From a checkpoint of a small transformer trained on Wikipedia.
Training: a variant of Muon for these matrices, 4844 steps.
Each number is 128 + 24 x the weight over the matrix's rms, rounded and kept within 0 to 255. Layers, rows and columns count from 0. Numbers have three digits each.

# v: layer 9 attention value, 384x256, rms 0.16, rows 189-191, columns 0-127
# o: layer 9 attention output (transposed), 384x256, rms 0.284, rows 189-191, columns 0-127
# q: layer 9 attention query, 384x256, rms 0.143, rows 192-213, columns 0-127
# k: layer 9 attention key, 384x256, rms 0.142, rows 192-212, columns 0-127
v189:113163153125113130124130101104178103141121149132168122117132147164161146108128142127128144132110140098121113161141127121123127151092129103147113102146132122136110106171113119105117117142138095138099099107116160110116149118126135128140144146110124178115134115128124091135096110169149108115155127116148146157152100127137146102178143107126122087134107109132159142139110158138181133114126
o189:138113124126128133131103123134118144124120101131114097110088116160129159126077139104085100112099114168112142116085124138060124126157137142097166135158137094134154164134109111130144140123067149116136140132104133113146117144122123107131139158111087117144149110095112124108138145139137115148120120156183146103111093149156127141100132133132121118118116180215124113123134108166132148105159
v190:098138145159131111123100144090166160101156146160130144124145175117118092128128132130110126120110147139073120152092114124132151133114127088119071141108129096158107154151095167170142123166112115128103093150139124125156119096149106147151153126151115127089139141150115122158118159118184103126101156112114124129151108108117168180102133103087172143140137124106187140188167116127087141158117
o190:143126136107167135163146134117158126128140112104119091110140119136077135097127132095124136140108120128122110116095130132127135095140087149154156150126158092127149131133164139118113137156161142141169190145106164068078110157139162125116084106114136120172162113133088146121101124145103158139150130141151122114143135161128116146179134146145109125120149067134104096136100132151115168091134
v191:138133129124130130134166145115133158146158108169121110126167077133097088150117151135109110156056153123118088184146135133132124085134131162170091118144142142148155122157139159160129111112132156127164131176092125135086091129110094128129123146160094120099136114147142154112127083095123123090120146141157109130152103110146154145160120149133112137126102087137116069131122149096095137158145
o191:134092177175149114108174126085107141127115118163116138102147124117112143134116102114070167089162125109160118110165122114136128125117159106077125160100162106130100107074095141090119136109132170207074127138110141108129118128113150139116120134095091173165067118151080163101112138157146116172157118103081111153133144144090147102120094132152169147127164147095133124161168129143145146082109
q192:143146143180125151118168163178128140117104160119116154123142082115124166109159134125130155103134113105131105147138114182137139100119158126125056119112143108141118062092135131121100141115140094105141136164139162096170122124126150123139103123112137139137179116110100160139134119143130122129081165134115112167139152148093081120150142120076140146133154150124128142111123133120095108121150
k192:103098114124117149084158101149102139123128163148123146107125110067097117111121114148114185087105103124162102115129093168153118086113106125130148143089088151126151099143100067124126117142132136126151157174111117101156139141137138119143130133118123132132106149090128138122136125130118127151111115137101139151129148192118129132140101141120100145121117139140159141087136129135110132110155
q193:149121095132196102090099129155130141162093142128109117138079106144108149135160122113140105152118133099142139137119165147125123111117129122120131140102104147118151141174141134100084163135115134112144095117092147108147157150120110110159139103099115147145108111126133132087159099159141146124137098106111133127144101137059151155128142190117120097134130123159116105104128165132127135199107
k193:122135102134117136070153146128129155126142130123083129134105100161113159115144126131167110130134112152129145133124178077124105147103107141127124148132115110133136110089155140112105119150106104111147119114105110116125134147122096120185151153131148151142123091103103149132149105135170150138130117113112109141130115156154111129147124144083131128131127172102144130119115087160084159152105
q194:120142120110129139099124118132095136188136133127152137112148120128127162154117148182164167141140109129138151135099108140130099144088117151117160137109156111112139133132152120132071138120125171081119159139156125131126163054107122146141146097120172151139155140126082112114108096077113103148120118122149164134106146160125118135169102126138159154134121156157141103100153150131149117126130
k194:116123146087130118132123100137130107124136138139183163096151091118140199149155177108154180138130139105118153113138139198147127096116132120114182092111144112111120123111147132152126133077152130104136152112150133158096145127141106121108119127114151111133106138129089141111120119122161128158142103142141145169136126134141123164140126134165066134126133134156117124151175060120129114159142
q195:132131173147139126101140130100162137138132116172120170097131117156087129143122141145091141152134141119121148145144133118150117152129141111081133106136113141135174120120134144097085125081126129102131128096144165163150151091154121134170109108166098135101121140135151094099080131172102149113114094115104117105070137164136145132128104089097194148149152156142134127113179103099146101119151
k195:145142136136142112118119106104148124153116098135128149110117114112138108111129118139103120155122111127101150127125166155133136123123130135130127104118118143076136165108136106130099158117145137103118121154155129127163138154144117149116139101162142152115105138138144136103105134156077133073096102113099129156071137121155080116085169126152180141146130172148134089131170140086148118110082
q196:140089166138138126111068097116117108153077123159147154177133138158137164111143121135113135099164127140137103100126165126133159151143146107129132124131111137124124122146061114152096121106147150157116141127134149133140172109129117111107130072118105105158142135137145122146130164135145101186122148135110115139099106098150123096128127171145099112104148158147126150114107074160115142130155
k196:134129106092095132101116094116101109107143070169127130119154142137111115126110155113137123090129147132134151133128164138128140188128091145078149147147117105147126142149125129103125116120127145139131152145111108142149129074133099109128149142120152133140058167094134116171145148154055104138132135137138160144152150113056110127085126135148110118158116124147160107145150157111156165126139
q197:099101150144129136134147159096143147120107123159115080168104195125119169153145128090132109146099107138127125121146157140146103103128145129137117141138136142157149135114127132124149104137147142131113111123104156187135145139116133132127115106094168162119126106154149127126139063129103101149116109140118135089122114105117177067146097151144143081106158133100103118130110113131123134142157
k197:112125146145091165115141156085141127097105148146133101225154116123135136125100169107134119127115106193130132103129137133146096122104128113130131107135147124147107127152138156149165134143124143111139136125139149156130129157145166128140134083107138154121119060120108141125107125116122115116119114146139123147126127084117166087120148063142071125117163184142106134155129122116122121126088
q198:132111111101133127158105114136128100096117160122119127179160143142144152134143113143153106147142102106099128104145135122146144118087167141135110149134149115114131142134101147140120162056139130102132155113102135150110142121105144089085139139132138126158087140136110083126110121122143142165141129102131157084128148155094107087115145092146103119114154077152132100091159095099138122149141
k198:125124094106148160148107115125152145138138171136131122092121143133113132124146139134086139158142119137138125112143136077102130123128140158176142123130125115103090175145143103133113131141112146133163141175120141124139082089113163112166106154154116101123108105148088138107144075118162144171154127097088162168150167178103106077114109138129098116115115103114128146124133119150134079163097
q199:062100121091130123146130151086146130113144137156106141133100105150109121130110124158111135078139105105123104111153130136148174122105165086106132134097122107089159139108102113138177126108173126142168149147116122159126138144102123091144126167162128115113141127084146112107119109095131127142150132123128190136090131134123156127159135158108158062120156097122123145150152150134140089124119
k199:123132107095143077110115129092087134131125086134150145122100137116090127123124134141151127108165108114148156141164139123111196165161102114102151089124145103101145174108114134126143176116142116133128142140112105127086123141131074085152139125103147128126125122107126126143130114116108116092151120102154133129104137151127168132164184164140182108112131118173128150136106141115138112118075
q200:168087122114118138127103161104113146165112116149113113151150122096122147125113116121084100113119186137112166125129119158104100117093130126143115102132120098184125144111127139113113121116106171161104102084133139108163117140140131151095096163135157133162133130177157142126164142116131127156135117096119130139105130126145126157077147140167116130136143167155140099115123095136156139144144
k200:107113110114161121137115184135118122113112072136141158167180152135103117141154195148085086171066142169135136121127135140109075126081143079153086188142135085150164109110150129129099098146115143119167107140084125139156112130141123130129100145178139134119159126169117136118095142158113140139078124105137132121129137138105094162151171128124145143136122080137112115120120094168158071115145
q201:112128148135127105056094118161120082181122156166119173140103150100173149138171135099129087140119141141154103117099126122143157151115129092130134110111159159106154112082139153128135106116143084148122090121169119117147109114104137123103117146101144139114138140102110140112131123129130122106131123155162158141093117128096140157109079121131148136157091096134121091151149138148154127165127
k201:136109158174167112117130098104140122140111099153140148140107118099122107096100121115131103157151116163141124114124144102136152169125149140159100129094121125128161126128127168098153097132112101110097120115167114116116109098148160152109147155098138118104127119132145150145130135144116138132140104150148175112107147165142100103124169108144094170140063109113117142107132142187152119110146
q202:169079163111137126162143106173136126164101115137138159158088132127108110095143112108137126154141098106134143080116107112119114155118088129111149096134138116123207125135138090129092113108153132097123177142128117097090096134129128112092129107148110123121102134163139096132133111123143131145122075094159167149139115156135136118189149116111118132122101131103103102107144141150066143156162
k202:141078098099131146103123172117125200101130087113132115136124124082149142108132136081129089146126132132114127103138128174128191123136071097126107102138112149179151148087138129137122129142102071092166122122176101135117133092132110141128116180116114131165135093121162139114127136121161094125131133113147160133135096121116136162106144130118140128132139139125135119126116135148119130159156
q203:142097103089169112117108144114134134122144084131157149152109126117144145166136094145143137153138121110146114113112160124164125140106144120103157117127183116139143094138102152116156105118109107105120075108172158149159130130167165122167108113141151190120125115122075144127127111126112127173132136105099141137124113114138126116101181128110122115135148111103143121105148096123093186131122
k203:100102134145152125121132114158164136104148112131125132160147099124127127120159088152126101142148122140138127130161093106149085167175106104143168120111143125118178134159115107125133159149156128125120156156180155102129131153133114081143124115126114144093111116145108157147136129132096136135161167131135053157112091129140129163117170109113141133145129137143141100158152113124092128115078
q204:118119141145157110090139078153127163125155155121120097129147122142167118160139153110161146101111137144130144152126076126111091079144123159140152149071150160135179131147189129098165152101139118119115111120098149145121143131153140092114131129120133153138138122097093119142122138070108085092097116156145117129141114129127119137083134138130128159115112083090149108115092123129151103139122
k204:143076097155112190086146127124146109118117195092119087132148128149125156161127129110142147158121118102094179118109113138119122093146120173092141124141147098124136097113112070123167113152140151100155143122130148139106112126166117123102137158084100147130154143135108147074143107133154138128106155089148148113132137147141163143126098100134140137151113091087137091161112093184116083133118
q205:154111086107128151142166133142133111146147111105100110165148147120117153189161118074140155128140134136132110140101142099102135120121110133145083158137128168164157101140150136078110112141141133140118094183120155104118109158098113150138120127110138121131134139126100107154129119159109178164116113129127175108087148132111140152146126098141155071115147139103148125097118106162123155121095
k205:074094118149129144083113145117099129120133105115108117140155123085154134137109153152130140125135132146101097110115117157150136152126114127071162108080138150117126133138134121116159065110182111136114115098163134103110153147151124147133137098112135101127126098127111124110138126115155118144104140107128147144112160132143116135085112075131133133088112094181128129132088148133143169152094
q206:166086149128086110170142102114122156154139072141140139107155105162114143112143139134172108143135130140138126099143118138085132113138169126120187128130119145102129148110157143115124166113122151111132130145087117096152114120117105110109136143126144177154120092131136123112149119145084079127104115169102140153133148142107141118131165121116136093104113153108115104137134081122134126151161
k206:157132096104094115158134140097129132135139123148129128114124122186140134138125070138144124118160115152109131132124147144111139127132125177111141114120121114138103151102126129090086134108138147114124098106125138122164110157144093150123113157153132111171130133099116138131123135173090090115095178127123112158100100110136119170130103132107147161136109172121157098131119108117085128098164
q207:115141075107142154122125140140125138098145151176139080076142141158154145139158119121139143131156126162097114140107096126097135148161124171098134134108157151114111106160141118079110107140087061144153104131150136119135135152148157072111134132112124108160123154100116156119114125094137116121121184107136170147090124136109109158165146141136100117104106101093123109152139120106171118141153
k207:136147124168120125108153136163103106127102117151142105125158139105157112126140117109161122139143125113135146152084147125111131159096173160076162105138125144125110111149083122098074102154132097153168120115156108130142129131129183107087121128097147140081151138122130088152146159106184144129085115121181119125129138159152116163165063074095106102105107114131099081124124117088151152144140
q208:108130117112080129105114133160115110169153122155126115121121099148122144160122149152127167150122132139158157162134154109114115121119116130116119158162148125093098095111150096111139134163145100135127160104129105143111120150131177103119139151161099141107182150151092142096125143141153156091158107167148131121119146157153079138169140146140168126143139111144115095097126112128116118125162
k208:150113164118140111097149158198109105111142126109149104115140094111120139099124119141096134114062137095157109148116126094131127093097103158119141153136130132126105120100134142115145140123134106128096122118161120110118124134158182092117140106148097148101173126118122172120123089111121108189125109187109166096123131138129133130141105153135109123144078128133132113130121136153110117121126
q209:089113122106136131107104120137121160203125131147109143138122131137128072132125128108134172124103118117119117107161119126120103118111120131130150080146162082099160132094114102128159140154097131148109157159145138133152122125151181125144101115107143094151132134174106140125136150123134114143122117180055180170168088119114124127127132134109113165119121140174092089093100155146127102121159
k209:097077116165153138071131114109115157134123150134142178115139156141150086162144138109081100123147124118166125144129095105125098155134133130129129145143115101131136137132148081117130099104111119125124205129130111115102109111128109060110101144123122109108142163143125125124166161138114172129110125154158193115114099165095123145122153143109132130134124119149130129118096154162162120152126
q210:115088148104150095087127129099110123094095136128080147114134179145096116151121171147112131117096160129127104144154126129148135107143133108153107107117112140131149157116119117113119172133137125093121121161103116146093108112141162170105151094099183111098114100125148114144166127124125114160155115145108077139141081161122161177143125157129180141120121135147142159162155103148120144119098
k210:141149141091075125101101127111122125116146117119151116149128089146106137173104111144117098107133152133122147141161176129149130187109159127127126126161160144133125140129133119122171137086130133098124119118113107142136138092123138162130130138100122114083133108109116099098143128099110145131112104121112098109109108163110120135133141136128182119100111148154161177137110135144141141127078
q211:083140116108147144140107151133100118151122086105132145104116133098144166122104134115169161159167139146160142121160174148139141133149118132120075103076112108084180137090138111107141145131131154159091082140142136132115127128103142117140133133105147101154136149113117143108155150139129129141170118133120116105139111103112104115157156102125135073109117116106098125132116120102121121122163
k211:064118118130120128099105143097106123198151097155126152135167089084135111121134136135174123168123113146114156099132130114150126157134137134114127103111183115072149126135137129159150115105108149155149078183133129146130143095133092103102123127130140097144172139098104167149167179121129104180103128124145110127173124123127093093149125107122124087097140184125110150086110149152124128103143
q212:104145125133131154111113140114119165091117135104152135103145145107149077140134102121118137098119149103134110096111163155111112149098110159089145145148127130135131140120175092127090143138135136103166140113113126154121146119079129127159112135124152126105095156148130123115126115140130116185183112142150115142134176082118089090129105184116131127120090095118131126088119155117137099121103
k212:143146160157108142079134155113112133119083106121194125103128181127164107096105146107160142128133162110139072135146142094130157100128145118080145114169116141113130118160124099120146193114093131118171128101111108104097140146129104136170104128117152192119144085157101125126153103161145124137158135122136098128104122094140115076159108146133154128107154103091107168150149137078117099146145
q213:157126103106158106144140128159153160122163125106160118087096120137122126144126149111136135158119092111121136091132114133099110142113166142145157130137076122171128171127171194137125118101112166134112127143080156134106153114136113163146118132117129165153123152118140117165138094155126169178142094149149135170105093119153103135143125137117126123097135103164155110103182084103127128115157